config.toml
n_kv_head = 2
head_dim = 64
d_mlp = 640
vocab_size = 1024
norm = "layernorm"
rope_fraction = 0.25
qk_norm = false
init_std_up = 0.0628
optimizer = "soap_variant"
lr_mult_o = 1.26
seq_len = 256
Each number is 128 + 24 x the weight over the matrix's rms, rounded and kept within 0 to 255. Layers, rows and columns count from 0. Numbers have three digits each.

# k: layer 2 attention key, 128x160, rms 0.0437, rows 102-127, columns 0-159
# q: layer 2 attention query, 128x160, rms 0.0439, rows 103-127, columns 0-159
# v: layer 2 attention value, 128x160, rms 0.0439, rows 64-80, columns 0-159
# o: layer 2 attention output (transposed), 128x160, rms 0.0545, rows 64-80, columns 0-159
k102:134146146093122096112130133153159140140106128115112120083168101096131154105128125133132123136135158135137134108112140151129167130116138123146139140130115125119140070073171125146129142090115091072135158114162123104116192113120185141122104103137151186155173097141122113169104121138150161171156154152120112114133157130067141127109124162157134136113156112182092106121132123094122154128119129131133100164120138103136081170134163108089169159103148096148097118112105143114091136137161108
q103:121137143168113147149114098125147081117082119134098153100138108145167115135143096116132093131151138127153116119180079099098133136102126159104109116111170127114149136105181166162153110143104115117151175130161100103142096106133113115123096124103145091097104106128165147109199123103096176125093100125127144121146124102112138133110140115097143111111145132112131173165193181101111135110117130125100112151149112152113151137133077104160129145090123144140149126138167132114147148113127118
k103:117143100148123075145101130125098101138140118071098091142122123142150175128126153188133135133128164153122143108112121080124178148119140113142111127135143125161080132108132114128096167143117103154138134174104104089167149111120124100141182086100085155135131124137156124109094129126142115126127153129124080129147128142133131148140110168092112133134103154138125093155123136164109095135107131105089083117117128142127159093121157134134120143123120118152139143136154156148115083134131093
q104:095088117159103111145170132155104131126096154096164106083146136168110069146115129055131114156103137084142142126165136163117187128133121133183115145116151136137189123139090133091116176158111061084125132100066125100200142120158147142131142137126151151089139171135136153163140103101097161123140065176114105132136121079123129098142110158164125114097129125106134187114140083110113125116103157167155145086104142079136162107161133065167155167155142140112113178131142126147118166104160126
k104:129121084114132091128103142114116116079131137162145079102152095130143146132161109143129133122169153150122092146151161121137132146101135135163145126147134165064130097115149174125113161126102136156118114108171122172143145151126107087116140142099097112107081107128086176086105176178147133161137140124081141103150164151158224135155119115123086133166126083143135111104093135141097109114094142104136122121149117135130140185155095095115120064152078148173164113130117145128158142110143126
q105:117110120143159111111153113102077143141166125102153182173099149114143149113113089121088148124181151129159128175139100157161055113178110129115135117150150144107113072139134156136146137145162092131136152118141165095163106146120125105136103121145110124136120116125086147146176127112139151143102123135098098092148091170137146132094130169119129099154119115139128117150102126148134126150147090137083185120138129139127139117101136095164175145160155130147135160111156111065137114134137109
k105:150174112111133139128137150152192143140122160131101136160125165137153139131117110142135102114109138121121141143137127083115176119114106142140105136144132105127095160128118130089138133086119136094178112137116080130105108111170135139120179171112165091131135133112119095145122105112128143152074135113105118147078125117127134150145098111117107153099132137149139092120097149138121123184175128080119100110141135126144138201103144175094175118146157112145113136139117134108122104116122117
q106:157136092168143089124053148133148160162097121159128109088076110087060133125139159161131108165095130142108155097125109102115132157119145126158139190097172092118118156128165126147120144153135145146102129166147170095132148094129136112124191086125101128123140092097137126123108154154096146122121151132126132136122169123120160117133119111145126157088123188120155107125067131149123168127186105120143135151109095127101130137115147092128102125135170086126148173101113120095114098156139132
k106:144153095096139142130163074128142088128128130089086118142122167173108107133164093121131107168109132118135091101121147076114114116097123113119113117152088111151162153077122148187168139122144131126109130136098111154113114153116124126126118152111155108144191108115149164107127122140121154114158110123152103108164132139110116132125152134155152117178143099149116199158135141145087094125151100185157138153097116118147123091074131126131134117116094148098133093137137114138118142110126081
q107:184118166124158083106120078145092153115136117166103120139173112138142148131129145152152156132110081112174146126105101144124155127068136139071132110119139107103116175109099142174126146141101133133136126146132112161173155126211123089109129142146132131129148104115159102123134106103143119119139129053092162098124151150118124105099142116141110136149092147131115160127119182117111120163139133112126205081159109112104122121125159120143139147090152144106097108137107150126098167136140167
k107:115124145123135192116097174169125179078117127107159126123104157121157125099165137141168114119149127155144118148152114143150123149116120122173138169096124123115090118142130119160113148163128140126080121115121109145108080075092126149091102155180123098117149122113136144138129075097123124133126112134125124094119102155108106153140132178138124142120144103107064140119146093137125108133100133103141084181126099103123150094106110160125091152121111099137121116122122126127128134116159100
q108:083073102122129148131128111092098096145119114139141147069117100127190151113119110085095099086108128108134123121162116120154089136087077111144093165120153175101167142117127122119154149099128171142111135093100144148161134176100125167121094150143123144129122103175093124140132132133140130103155167182139148167108151123135127164105108108162153156118121169105113067126113185152205141130109136123145159115145123122145138145151158155156128116159161118092168149189134151186153125175081110
k108:106151134167155072157145116119121131150110134103126108104172160141089137105088119167121147133107139135093135160056139133096159154153156137160142117144147105104089153063135149146155102174086123163133127137156161134114144123170117143123123138136132125071089141139123157154117152134066120117102102098124116148119137202120092087110121086109116133128110115108135143124139101085100139090131096138131103167125176173145123138096099124146125144154135105143139110139101173062108150177145140
q109:132129135113114140111114094135144168128118068160091143128121154107125115102063168168138143141161123129125113087126152121174100148138131153110140095144136170119119113126077176167145167100110070100127127084137128101124134135113088114113088210145090142110155115124126105129146146134151100140139184109122072090119160142137154126106125077077135096188095154129085147132157175126137115197154139173096095136118101141127164152123134103143081109141194129149129116104133145178115146097122148
k109:098103153150084129157089158190142171153118099128126098127130132135120125127133114111109102162134101125151158170120142135154104119125095150146128151111100106188095147125152136127129101101121169141131088106107112128132090133099136164152110144149140161151074143175172195182128088130138069136093113156120128148162151154148105128114080075116138127107107129082123092097126116141108161120122122115136167145137088135101090134111192165116179140136118116133093157098120079161149101118152073
q110:124131164154087082119166157116168092113169119143119116159085076162115119070167182149146119145110097101102114148128158095142082148140129109137135084100066124177129156147102110146119183163106167158137109154097116153118078146124103119126109107098098146112120160162148177109137155109108149193112128170168115114125167110107153114115139156124104102194071104090162105136137153190119124108120122174097113124163062071172075078051138152091142099125106134143129142147068143145129124119147103
k110:151084139116166139110147078159141131124093160090174134158077107110113138104145145146114102130127150103162135120145077148161105067107141118133128081141127107135100087147114146110113117106148120126087105107085137134095139141164188104132128126166153118113147143156146158125135154107159118135133154057108141081104166136095095111142097130148129135094120115102142155140129164073106126128132138104097084169093155175130149123169191111094117154098113177119131148114182127153160156135140167
q111:156154104121115095129140109120163163180096158159087095161122102136130154124141152149125102130133149157086128156124085131122168145125140152121106150150128138116128095104110089159130136163140148105100143154134143090127131156147082132198133129091096123106191167128130054119087141087169153121146103089138118150113107119091153184082125120141175108162137129149099105091108102121088084155160086133132159155128083135136174084138139125108127136123113123144140113151167142137127092106109161
k111:075156149074141133084121148148129150128161091135107121132113146089128142167131093145130092122118112134140120082148161122090119090126114094096104133121156101187083110154146145166141153127170163204156131063130128124110149099115118109131148125171130129125114080118154104086168098103115119161118123155114135154157155114131120117106144096107169122130134112102138152119087150121134109100132115158141110119111102123138137165126153158129127166135129127102136139130126125112157144095167095
q112:091155146134094141100154101106141127095122119145115119094111140095163099102113105107126129116185141127123164132146118159073120099091108142164164147130162125136162115129148144143105125104109124162149151144117116097173112213106077124103141150147161125135069100127119150094140132106145105135101171129142120121123163089071150125116083106120163142141090105126084152136164161156130140182156129110159156130115138104120161095153143152085163131095082131134124131107100132166133108120142085
k112:099109126152091096127108157154115169118100142110109138150096105127073164119135131166148134155129142142128103133097108100130208132105125169140113142092135110109125147141165112132116113121147140128112152169164170108135115134151155121161113129120098093130130139165159169155109142117164161142142114097079142145153129148155098105122141115134172138093156153109132126109098155119163117078094131159130140125131138137144122121142127107165109125147066080180110102120152132096138118146131162
q113:125117151095161123134111139112150128120133154111114133120159115174136120116107086129131139129108111169112184138114116129119167157138113121101142168174092129157123142093115178079099132159137145144123129083163128123125127135100151113106156140125140110129141120145087131105123139085106156152132145126083100121122177174052128113133116137142119161067131093109187094123129142170126116134139149128165157079166154101136145153136114112177124087141101118125090105122181135099144108144135134
k113:147144125085118142146121103104142097124145105163131134171158179127118140115119126164148112113138161106096122116137128151087103117136116071142100119140148161094167088169125069116114108132126134114122110175137108089123124127156137183150122130139137116144132145094134096158131143162125072127095104169088139156119135146163120126145168129160121152119117138097083146144127111124092137136115119140083138172140139135147159135140108124131107120143111152128138085119107145129135123131117132
q114:152097131083146162125123099130108085099070157136176112105167138171146132123179117091118167150181112167158152145118130119117151096125113119140096147120155095127090182101108164105148094129144134124128123120099130175098157111092118153133147125167175116126168122133110136153111111096096123118109140073102124121147114143082106142144127129124134115109120133119194095099137189118129100103079124113135097154114147134104157118170136114126116148087125153119160172153141119148116098163141153
k114:097141156123143124153092128107126173098114084106144140105146122123096124141084205130129082100128144111062117120117125099117108140151156143094115143125130160119145140103096080125135144176094151152153159181128140125136120117152159124107140109123115140112102124118096097112138127139121101143162110183161168112165104144143115130108148148134102130117141144181106140185145109134115096126153125135140152163128092121096102138135117093138103134165109094135104139120118144112122121116099119
q115:134127107168117077104141160140115137120127112141143109144157075155121087116174096111175158164134169141146139148105097124160151134169150111137100157119159107161151103118072185101152128112113114088142134124146139087115119101135121130145118153142116083101108122170134097135145111101124138109098105134157144112107120182156108107107139153143128160151124133130093113150127180154119127079141090091110156170139138100102120143131116101161101152118123067123111137115109129099107113083130138
k115:112129089075145149119107151128143134125119104118116097164114110101159098170140142154163063149195141121139126145150163116139129125126107165123137143145119141154157139083138104074151179128113117136120149113133108107151095096115128112132082140099134135092169118130110134124145151096175149131128177150140097157122098180128115107141098145105131141146088097101124110150118142150107131135165131068140124134127156122103115116160166180093165080146121188129135108158097153111112146103128129
q116:106141114164162132149117128086117099143112113120111153096094148107156134093096183132163144130147159111158140113134122115152137141120126081123113161088129117123084152086130147140132119157072144102129164146095109121172107138151146157091115155148060155097140118122140133143157144137178146095105153112105089129152162141139166158160148149141116118128118124078132128107147129121125109091159127127146139164096075119133131129141109153131160129156106129170114102134089135149080172092151147
k116:154135148112109150102086096164092166126094128073148136124122126146134134107145135156123160143130142161104131160107155110116127110164152146119123149123154115172135144116113128134131074123128108215115094145109124103128127118069127086121126142104134097143116097136149153184145102132143088124137116141146117128104130153090115150142169126150114150140130115138123128142071187103155112095145141108157119113133136105104155117126143125115126099102143139107156124141140133121150134147100114
q117:150117095113101140126103132107080159172097123112136131103141153152170129110155125147069060133102130141105131141165150133113089147150118085142137127173124163147156113128098092158157122146115104095169118119104109158116132110137101129142142117089147094153170150138122127142132125133129101082137133127142113100125147142141125129162115112114130116169143174096139144137138146129134068128125177134096122115172119160148208142102141156172167098111117132097139118081092141128138111121110145
k117:077146137130164118136074127108143075106127091110146106117146132152136142098139128082137147161075131130147114139073093131108133075142097116147139113121125137178160163111133192107139150116140119133105123132134113163155137113154126155086126134143123148107128102121139129150156166124128110159113066132181130127129086129127197178094130137155131133083094160081113116125155137108129167146071124126116155129105112138121167134126148101130128150135113115131170150122095110114144077120121130
q118:135126133125146142164113110115145102115131118099166132152122087096086129121105120118166117094110153087114104147152133146164107139146105103116111129122115142081101141111188129133112140143122112085125112130127138150114097186143153170096113081122155142110130134181139137093139134085128158143152150127152151144109136141129127121111155075124058104123117146113158120097149171166106083149158133117154154132164110110153135122103122124149120152165154126140089109130160158151142106143138151
k118:119117100127109127153085147109106140112111118140134116130113159116125093078111146165142157119118126150159161120121100145098118120135132121134126122123167098153101120125148139162154135134122134134118149091113108135112119130152107115170140121113126168111098135124139125118177117119117100115114133093154115105086194134105103091163121108163145123126129101118135150173137139101135129111146130121087059102162158111136203175139113132171150107139100181120140121142090129134120103130121117
q119:127142096152105180099161139133191126095122128105160104166129138137132175170134116100133149136170105076113173128123137126081083165145137145111129087142091142091153156143125142112111145104072086100136157145157107105125122125152179143115109121102074111160138148175144102083139129107133094090129115197120125149151170134147147145113120161086126115127156085150131104105078126133140162175143130127146096088101126080132139120103090148126151100117121169131160114122169149118078172129151116
k119:093127127148090063068137104167118152151138157138144152118204138141123167149145134109171121101098091118133155084177115142104120099096155096134091137135140142111087118151120097105108078057107149107115102085137137112146129123117106167123145116152066112151090168143111120131101153125155149134105181130103135127140117142111092160158114119186143119148111149097154113157147083155130112121097104072128135148131135143191128156136100150107132131123145139135177154166159145178176138141148126
q120:128153117129140115103133136137125146136119131108154131130204107155129114100143095137149149094164094102134178128117116095110110138147129098139150113138151122117113156077125174100078118151156130147114141146149099126053097136107163129151108131150108113113158090137089113072086137159149153107138145169135132122153127138192147148147097155194141143133101064092152094144107151132145118113131120148134100115110115115140156171128141129157126161163138098081127098115131125096128089148093137
k120:144179150085121133129165070120115145128104123162100152126163185115148119110125174116129116150145149148110153141139130126140129125126140127132140111123132165129175135117116125111118107091101141117071124126105109161137093083109150119179136174162128130103099105121105116148124117132119128149090118172121093135115161134091058080119088153088142087081117180124160179112126103165140118116123133132146117135079160165121141136134118152113163115112149138158124094117127180140072143088076145
q121:153113120153126195128065158154115099158136141136145123159154159058140075129150112142114096159193144153132108128106117119101150129127121117143127151069143127139158119103127107138092100150138103151061117154107143096183143157137107106107101151066138158146097084085139207096136102126145165134159173166115168160128111129158137128082189136101130141079094136133108106130138141129143140122156157121160123095090135144113156206135135171100094150092128121129153154143147118146110079151164106
k121:118141129152082133159113106132159142136097151135117163115099111118109101142084088106158118147094112164091145126120180089156165141122135143154123130111112169102134123137109133100166152133110114162127143176110125127101110110159149120126179122126121130109159119140126111156147082104090178141124115124108109087179123108166118084132115094074123125164143162159121136175193157105124118091076106116122165103165162169164125108096115100190103124110181104108128090095130165153165173086083080
q122:096124110119099133147091137099132192137156107082120133138125118139073120106164091146099104106136128091118170127105175143149118134150174142160105108133136180134114093118176129105111130149172106133117110124110125131113165149104128106125155128166154167185150160105140111137128113097127115091098145123143107123099168073129115102182104109135129124134110116114149148108124140106075099141127130097147144145125148148107124154171088126152105142170147145135105104131115124141081126110156093
k122:170090132127139114145113148144121115125140088139139150134157106120171146079133134150108142113113053105146139134127083135140123080103129093130116106141127105119178182132147157142113100123156119118141142132150100138132122177136107166148129177083158115093112065133103095108111120157170143125089136112153159146149134136119130162149186130129136151155152144125132083141185129090092139103096142186153174149143093149111122159109122149155118132116097168124122104102083111141117102140160143
q123:117147129129094110114084123138094120076160118075142118100143135123138129193121123071124179152157163135154172123121148165075106108120135118099145120117153106158174175116152126142102146144139138117134141119127120114125124100118112161117117170163053168130140169122114123140135136104104164104121119133119113101122143142161138144126118099136092089156114124160140115098113153123128119120109126117159085141131114134087147108140119112161121112159135176143089120091141158116108156117174111
k123:124066141150116076084111128108145143131113126144137126130151124165139145146145162140133097078160075092101136139148123115135129132116157090183142115130118121087168177093139101124156141143126132132113147105122111138154100148109135185136113137119108111097151112161098080130099115172107082134130183121144145158153151143149139148125167074158138140098162164128127141081133173157146125148104120114146178118152100153095141169120120159143165153133109120147150128133155135136155115185114110
q124:158149122180134142143125113136107108138182133187132142174126125123138116149130108135152068119063079143116115152157123142155166154094112119107131125111155112150163081173143133076134110099119165079123137145144145123119133128116128179088162144177134114108172140083171125129167093146146090140094156194107157131132106106133113143162182102145172139134130138065086092133157124096129146122094097087160066091098113103079129111156113128099133094135163127119144113135172121177122096145112137
k124:152118098139157096127088103118122113119140127076118118076119121132165099199111128153134173106119087170150122093080151157152122120190128136112161173127177150110125095109144109137125136082110173124141141158105139122108164192079146138177143125162098104132165120070137157109081107096138155154165092109119117132129122119090117093052103139098130134134110094144142153112126114129146205160142122133119120108156158174135127105119140139146129107141109127123133140087132152115103146114143109
q125:107126131106123174159146115172126105121120130123152147136103142135136163146175132128155126133121152159140164102097170128139111129111128109137153159071094138132102065150107104146081115112184117148135187121094078141080145110155084100200099158125097151138183139115191152121161108106163151122152126072162158094105123110129091162083128107132142137161131113103122131150107153108097126106079128153120088104108091094150156186138139135111099099107176067137129104107117104146141164098126110
k125:140128154156138118148108121108155101162156126102151125145144139126131078119159129078099170148206091092118162097122142130130079092135111153098113147078160157122133145070162143120111129171142124126079123104070146134139142135136163117095165086106139115067102162106154126161114079133123152160066138155128160102150133144154136128124130097072152135135163139140159099077136132111144097149119158112138144160151107140120123146151158137122086183086163154142125187097131144159137120089133159
q126:142108095130166094164120138104120149074102109141119137075109134125126150117155117112142150104180128144121143132181131138125145134143144095141096101141069138156096128147168139107127155079096111128136128165127109144160149134157153067153115186152160101206150144147130116138150134163115193125117095088107141110149102117164157133130141098111118164113150128168100073129166178119138105081132119174116103117116147100138171146109127155167109139119097112109157129140152118113092108067139109
k126:092137143135132123116100107123116116143145148117120173198160159121152118134119139120117093146139114171112140131073126142120159144109117127121096106131160152143117091081123116140089141119155123118130097124138084116120102102108118135112145174086143115081131194127095121138128157145111123117111140191143114162134159150112151197155098134137135135121152067125126126148152119094152136122118085112099127170148145137107060103119126107155093123142127127111131141144134118152134142137135130
q127:135115140157107156105087101094113121106158129100103156101125158137096118158128141138156099133106111090142128145105130194113102127087117183152117139185111106133120153142145096145128115149112091159107151152143112160162155138146140127110121180097045169120082157101129099142124149128076127124093172165133128178109130087131073099135124158139111142193165134121125121122166122147173092144179094174101128135127077137166164135132142157092153128140139132163170120073110112133164136146121104
k127:128161166093120143167137074120128141155116125094134126135132109107088154134164100092152176094121077155159142106123097136108161151150097158154114148098169116104095170140121140155141128083143101151129127108163139103101064113119111118123056093129129168159157092182150193085107138157145116146171109117135116111175139122138159134129112138120132137082126144131135112110110150106115141122094116135139098081118161126107124173095152102139146108114142132116112128148125205137121151117117147
v64:121082117138147128116139121113139143135155122200114150118134154078153139134125108138143114093147147121105133168168146127110133139134096107136107119113122141103062096171094076109122169117130142072128102149147114132151121053100105124129178107094113060129109157130126104126095100137121148073092224068142126135116123159148127108120136181156147149109087120126113118135095122110121092121174152139138128115124156103100100151144180143136155178140128137146147157118105139130105145135105139
o64:135125098161119131118127096112110160173124090145137110108049106169132119135130136151120146163130092112156126103144111101106093068124119131107130132167073161141108137116132128157101105144190108136118118115134169132128102127120099118125113128155127164091114127108117151124138118121089152097101070135105139148127162084162108149131118113166095127131148122120156167108099119139133086150117110147118088179154118116140122118132047117112145095123148110121106070114166122180145105113142148
v65:166093111113086094085094137151096122101104096096075161141130146135101119160098094065119126102153181155153097078183138123060082183105152091174092110124123117140110127092131141097153130089111169107135176181136139130134092089111159182100181159132178155090159149137061196125076142063183119122147118097102136133099087106129114126154080106121196126091162113158171148149116092112114115139156089118104162127153114141171140117156119107121162126131161153131080145093105147104125097119175096
o65:117155147133145110136182100095129166169151175131164092122127097101153149134071152157160079127138165108157115158099156139114124121150092174088092151141111171167130143154143118144168110175151121103151094063144112151162122145112104123133107157095086097148129143113154053092112161139103118157108102149123121141106171147134102092110120124148143134183121137109141120129130113113150168127130188145129127148127084130163141122147130123178138148161127163119184148178097124120170111138091121
v66:130095160109139073118121106160124111166081116133102119120145142133155139105117135106121094125128119167096122120145090160148124082124099141117100100112156087156140147111135144171133094139124089139140102125172109097155130121122125138147095081106150113128120127134145146175087106129129124153106093162130149094141152125124131155160112157090119161122154147131162157184116128131104144155148122118121086096143153104137150185130158079111131141177117174113149119149102201130138102134135082
o66:159182115104161117060104190128150142123135185103130158168121129114135124125115133161138131134114118135142123129109123134128138139108103118166160125114136175097129108089156089116095151160087145118064122143135097144114103143125100134125135111158094093141111146146127155106170121134100141142166143105175072176120113131107095126103195167159148086147143118139150094086145151151145171125101105162113137108130128123110142080143136163142137125157136095131133130098119110120117103137137138
v67:123126141106120111103160074150078112160142141176114162170153097075101122157052169190163127101065129121156136081149104166126189161096099148131147175110100152133079095157110099149122120113133150102086123163102142061121119133157104126109105165133184056096112137115156117126139096108142111142100156111158175098128123118128122160117165106106119152163141128145135142169145114147112124135125158144126115080107146120118128120138140162144110135162191147154146125127130125083135123152167115
o67:107138092173175144097121182117157132127119137101130124103081132120138132114140136123171132162165125127107109179165158130091126103109157110152109093150082131137177195106155130114093109120157092120112135105075111101115147095130157129156140130150099096132138133087103135128179108181133180104144132131116160142121127120107101109129144154155096145149180135123106080118136139107091124115151140163121109167149131105091117144131128110143122152101093122114147105152149156135184180128112124
v68:167101099124171098173120124132164120153102140114113122094140087105161115157092134143132115088211165114141164108112139148124116104113093137179162127152110148152150126104134166124107152124122227170135112080160104117142172102160114103151120152162147108146151151137162162135106135141144131128143102094110099118133101164086139143138144160179081239168134153147165129112118085110106123152151130109148155122158140113115160170111085137098122126119090100135112128139130126107110157154139162
o68:124138155113176137107147148123061144167128160083151140186117161124146150085171113113141104160086100091107112172117118129058150119104170129078135141117137101104148132102132082188133155124153124099125119139110152124113063148135159147127113108148140192111137108153124127127123115139105133142122134142193077121135145100158098137110142125077159068112128141156099134176125125130147147137118145158143149164140103137147124070131156112137084134127123164144087122147144149184129150084127115
v69:148149115125144110090142116145137145094116140089128115127078150127164127129129140104107130141142112167097101109156082104190100174094109083098147185113126086135149132139141146168083099113179103152112145106115147099058158145159149097114120131102162082105146189112119158068111138118144163146108127144078145158110141094135142105142117136161122097136090081134128154181155114142131114091125138152066146106164142141124082087133152104140084154132152102112111161127158150173185108109112127
o69:066112111131103114129149128156134105166090109161126088093134173169129113120098115127121139065123140091151130113155157131078124108158111135167152113103114147113100135131079105107186142163071106118131085126161076158159128110149108117148162138134072173117141107147057081178104115149126105122127103092177112106141151177114128134137155122160124120145133139119108107122119166117153173165149112123107126129142141142109112143108140125161122121148111117153121098114110104073143157135129142
v70:146087092133114150124101166167104183160142085148125109175077137070103113133088106160157085117133135150158106135156127166105127122150151093149123106150101115129199122099128095102127096117090132159126146111111144153106056086103065093125177076112086127110164144119082161141095152086196077136137130146143087159175168184143124119151044125136139106140115136118138157123117126179116114159207117093179203107074139161128176139142145151131121079129129135104121181136123125100095116126123144
o70:104158200141141105124073085073088149113142129116149090104141094119113132109150142103064166156107113115126124096166153123141090085119117132108119139137124132102099121165166109146135125127173150068100137102141098144130127134091132130103122176069157103179073096107165120111126122107108129130132145102146153091131140094116112143097133151136091091122090135162171160128132065147149147117088104118106053167121120117168143157124126116143135139100072113131126096162139124138162102138163044
v71:135129112094144157113141123107121076121147099155125121138171083127096110130129117117132126196128137173117125101123085103141110117069143153149122137122099177120131123157147097137149148145074143113053092167112120097120161078161112136123167152147117126130140152171098169124127119097146100119161169114101138091138146173125135132099135133143124168143164123116117153128141077123121156090131166148123115149121124091165131193110129139142106189127147131134124157127165128114091122100054092
o71:152101116179132118132103136150147120110126146127112118127097158097162194140099122196164133138096141142155095167106154134080110113140083142117106134128124157127132095112119130129138114123174158141179113084134151110139161147129153132145131103109173130084066111144133131117159136147134179141142173117148144125120135111134119141121109118129114135077126174152120067124125169130101121124176107126085119124152165105102121102156126137131144150093161146125158120110141106147146088129137150
v72:128082119083165113116124153130092140117181136115128106138159133087108142186152149127151131138086147133108139115134110120110170139117132113115180151107072137112140122070143141107091146137118164137124116146137152094185082204095164104158114184156122139068140098127118128157135116166132120165141146120140093107088122144146112103179109118116139103142115115147091145136118117112179128146176142100095129165146178159127136145193095131145119121113123158124140099144132121107081120111089127
o72:141132134111117142093086107140111124105099124085159137140075110151127167106107168082126123128165097129182099107127185141092118127161136093153147126133158107142128132151151082183126145148155184131162124069154114126126137091111135119128142123125154095180145154117145141148123145126089112056104127124107174158146136111121104109087079098143161168105127142099111085131137159120125142127114149159081146179117158123146138148099161094138128101120152144132101119118131135119117161128160127
v73:130088123203087102122139166102165090134156132117147099141140093143136104136139149110132100102115139113150127173139137129128143174077085085119097128118152116097098122168098130140099079135183097086122151115094108119120140161164171114089083142138105191135063134097131195132129121156091119109131158098186131151131071126106167094134151127103080115168120171129139148131112151139151146162092064124132155114143106205098114154093156150113155084116136099103099135131080162157144128104135159
o73:140165142119156104139132139120120139103143149129094167160147192139121088136159113071128156126142131126136132116139079172121126128137134196117142129130161130145157097116129154126162129126108141136129175157102144106120138097120053140172158133163142125141165126124100097133108175116161124162094142166117093087148145158112147103126109192103158148111151088107119156181126149100127095135113101142132138145104151093150152102151058096135073151131071102181104111120122107089114164133096071
v74:153147100087180158100153140107172188106140134174127097144152065091139184148138130078144133162152124145163108150134144132056137129173148136153145102096157079105161108154137078145175123145181123131137181156088110138121098103141195135155151110114150159114094187161099107086133114123149053117135164117102150153209118135123113097092137139080173162124099069107115140163130092108148095088168127066169139112160149180185158079158118115148117155141122146160072123084138146138126108111116151
o74:118120146148130103179099124125113161135124095118124137129093169133103122108102107134128168131095158115167076108137155129129115092110172076085101197118165139113108151127125194087064110120139175125109100157129151107091147161122091108141099143097109133096169129121130100113074164143121162087139150111099155113129176098134116127130094096170122091134112112151199108121104168125142155167148165143134105140140110149140149199103085114144116125089139106126181123154122079153146094133136118
v75:106136089187145112163083171173163122128164122153178168106112058120174115127106188139146119117051124189080156138137156120138152110142095120136102101096166102119126094125093084103120105156167120084088112188124114117180123116109158145109113080133124141136128147092157089119134121091144158136143157143171148105059149089070124101106127155129110143204170125135114118133168138114109142120127094116052136148151138115115107097116084141148168084138079131113101092172098110158157136135159083
o75:144169109126160116123159127121104122143104146120110113136127152102111126130142133133107134140158125119200138133143107173129139166101138200142158138145115117159164102070155109120074139113065115161136149109122103127133140131141080146119069136123153105133165151171108123177163078149074150192091111117151136124147121159094113111168089119166139185100127140145114174129109158172132139157122161140138086089126121125126134176145100097086085149095136080146111124093174159131160118080150173
v76:162159079161110137153195115121126112118136153099127127133051131103151160159098067125139111201099172117113123123211131134161110122136120121125119111097171109087143158157112142106154149099072099151089132153100137139159142111154115137153122120120144183148109141133149148097130151116108173071123102076131110196125160120109130135152211129121173127142161108152097052142155092136111129130100145187136143182194200173117108122141119169113123078154083127141151117143093102099125127176139105
o76:096108154119137043108128115134148141113084111135095109148185096135132133096111148166115132097138139167162177131099111109104167122132144115098115136137127181148164147125111085176075101156148150155108115121148105115135159189132115172115151140125127173119163166117131132106099099142119088180156145155129166108138140156135152148142095135114083136147102127106101147146079133102135110117145108128131103157112103103140141132095152074153119147081203130153137120072162193171154115099138150
v77:171133120149118170152137141132122163164106135121109150100140106107120202126131142092106153127127154135143076132127136122121129164104194086156149136094125101164132115110132109090112083126103145158140116093129129093088169096113113089164101131089145117137124133092122095140106130118105164085119146119161111126129124111153102192082161106144190130100088127086106109102130104169178091138108189097088162099128120136073133120129103117147099130133158138122130110157159153118164179159129186
o77:100118128096151120120112105163150163148094087123100152118120120153116080074116111149161122105124145115110107117142116152115088117138103126135130132168101102060112169135144147129119147088163130094166121143125141118121082106109142151129139155119151157120135085146122132098133157172100093094127119094102161144126120175122160124122106083126129094160116143096082159150152106144117125094190125141121092121151117152173138141139157170208130121097128104101110150097122148073126111112104089
v78:151146102142159096188120152101156125140110156132165131133088129101171135152139087072075125174109122073168158118156133143138168107141128154126131070101111137164107151115125054101187116116125097121137160091135126132117132124157075141183121141103154139108145128184122151170167118121132124132106102143152093071146188128127158132147147166123136126136154087149123103131121084131122160132134109090119121155115102157123057168101108146139168126109161132143113127156145184171109165109077159
o78:113106130104114112099113110144108139111076107145139100111133078113135145119102191129177134092129079177098097117114140155097121133117126135106139163124145112122197110118131185106101091148144171112122131108101137148159082134174203127105154141118139147125131139154140101141086114121105123155178147111153114125131113069111144120147118131168122160132158129133108096041117128118114097124117147152153155088135127130149162168192104109140132161127130079192100128109100122160067145156209101
v79:148135138175100100124114092116107158100152113106133111130126144165160147111122116175163147083153142129135144097136097106113117127133162134132147073121095124121118151146152110150123174114107112086103106106117160121170152116129123090103117113118097109137108154114138135160114139116107129111173114108143111128057147091137104130134089165147098153108144138108090134127149093118117139130110111123147101139130113145134098123113137163085133141109085097085130150127095103142112161115154141
o79:125105125138121175124106108091142108101108144146156127102134121103145126129111096071125145185122130096104178175148130112122110109136125143103106126137113136148111131088086130150123116164140115176145119128133097141118090155156122129138166140151121132132109159142146116110096120124119129155108126121165122070130129123099101162140134143144156155089099148185120124170124104102128128114100093145120110123109123076150110145129140111124106122140156138122099125094135129142122137151089109
v80:141149076175103110139169111149098123177113193101136110164149176137136206136129143124163136162126107115092074164173157090163106106170131153102106156163099068094128152087100126082122111114157118130123151149148112146095099123132136114148166116101100112152096089098071110153130134109090169129133109159102103098158086107111122132148170156152141109080101148132117132151157126111098126115139108109102137123145141122144131091155137132153169121104083107112135124102100119091147136120116148
o80:109124153090108108108138116116116116120096068127121147117116107162104093105173138106098150087106145169138179150079140125122111153087132122161133110151127167129095132133122129169122118187064139137122104111113154129164120139103132158125126132082159126094144118135177109121117117100150124084122106117152152118130138161133125111126107102109145123167169090145172139125091104174135116147147136139141136148125111110122187122098130062151109144120108147127146137100144145143114127180145123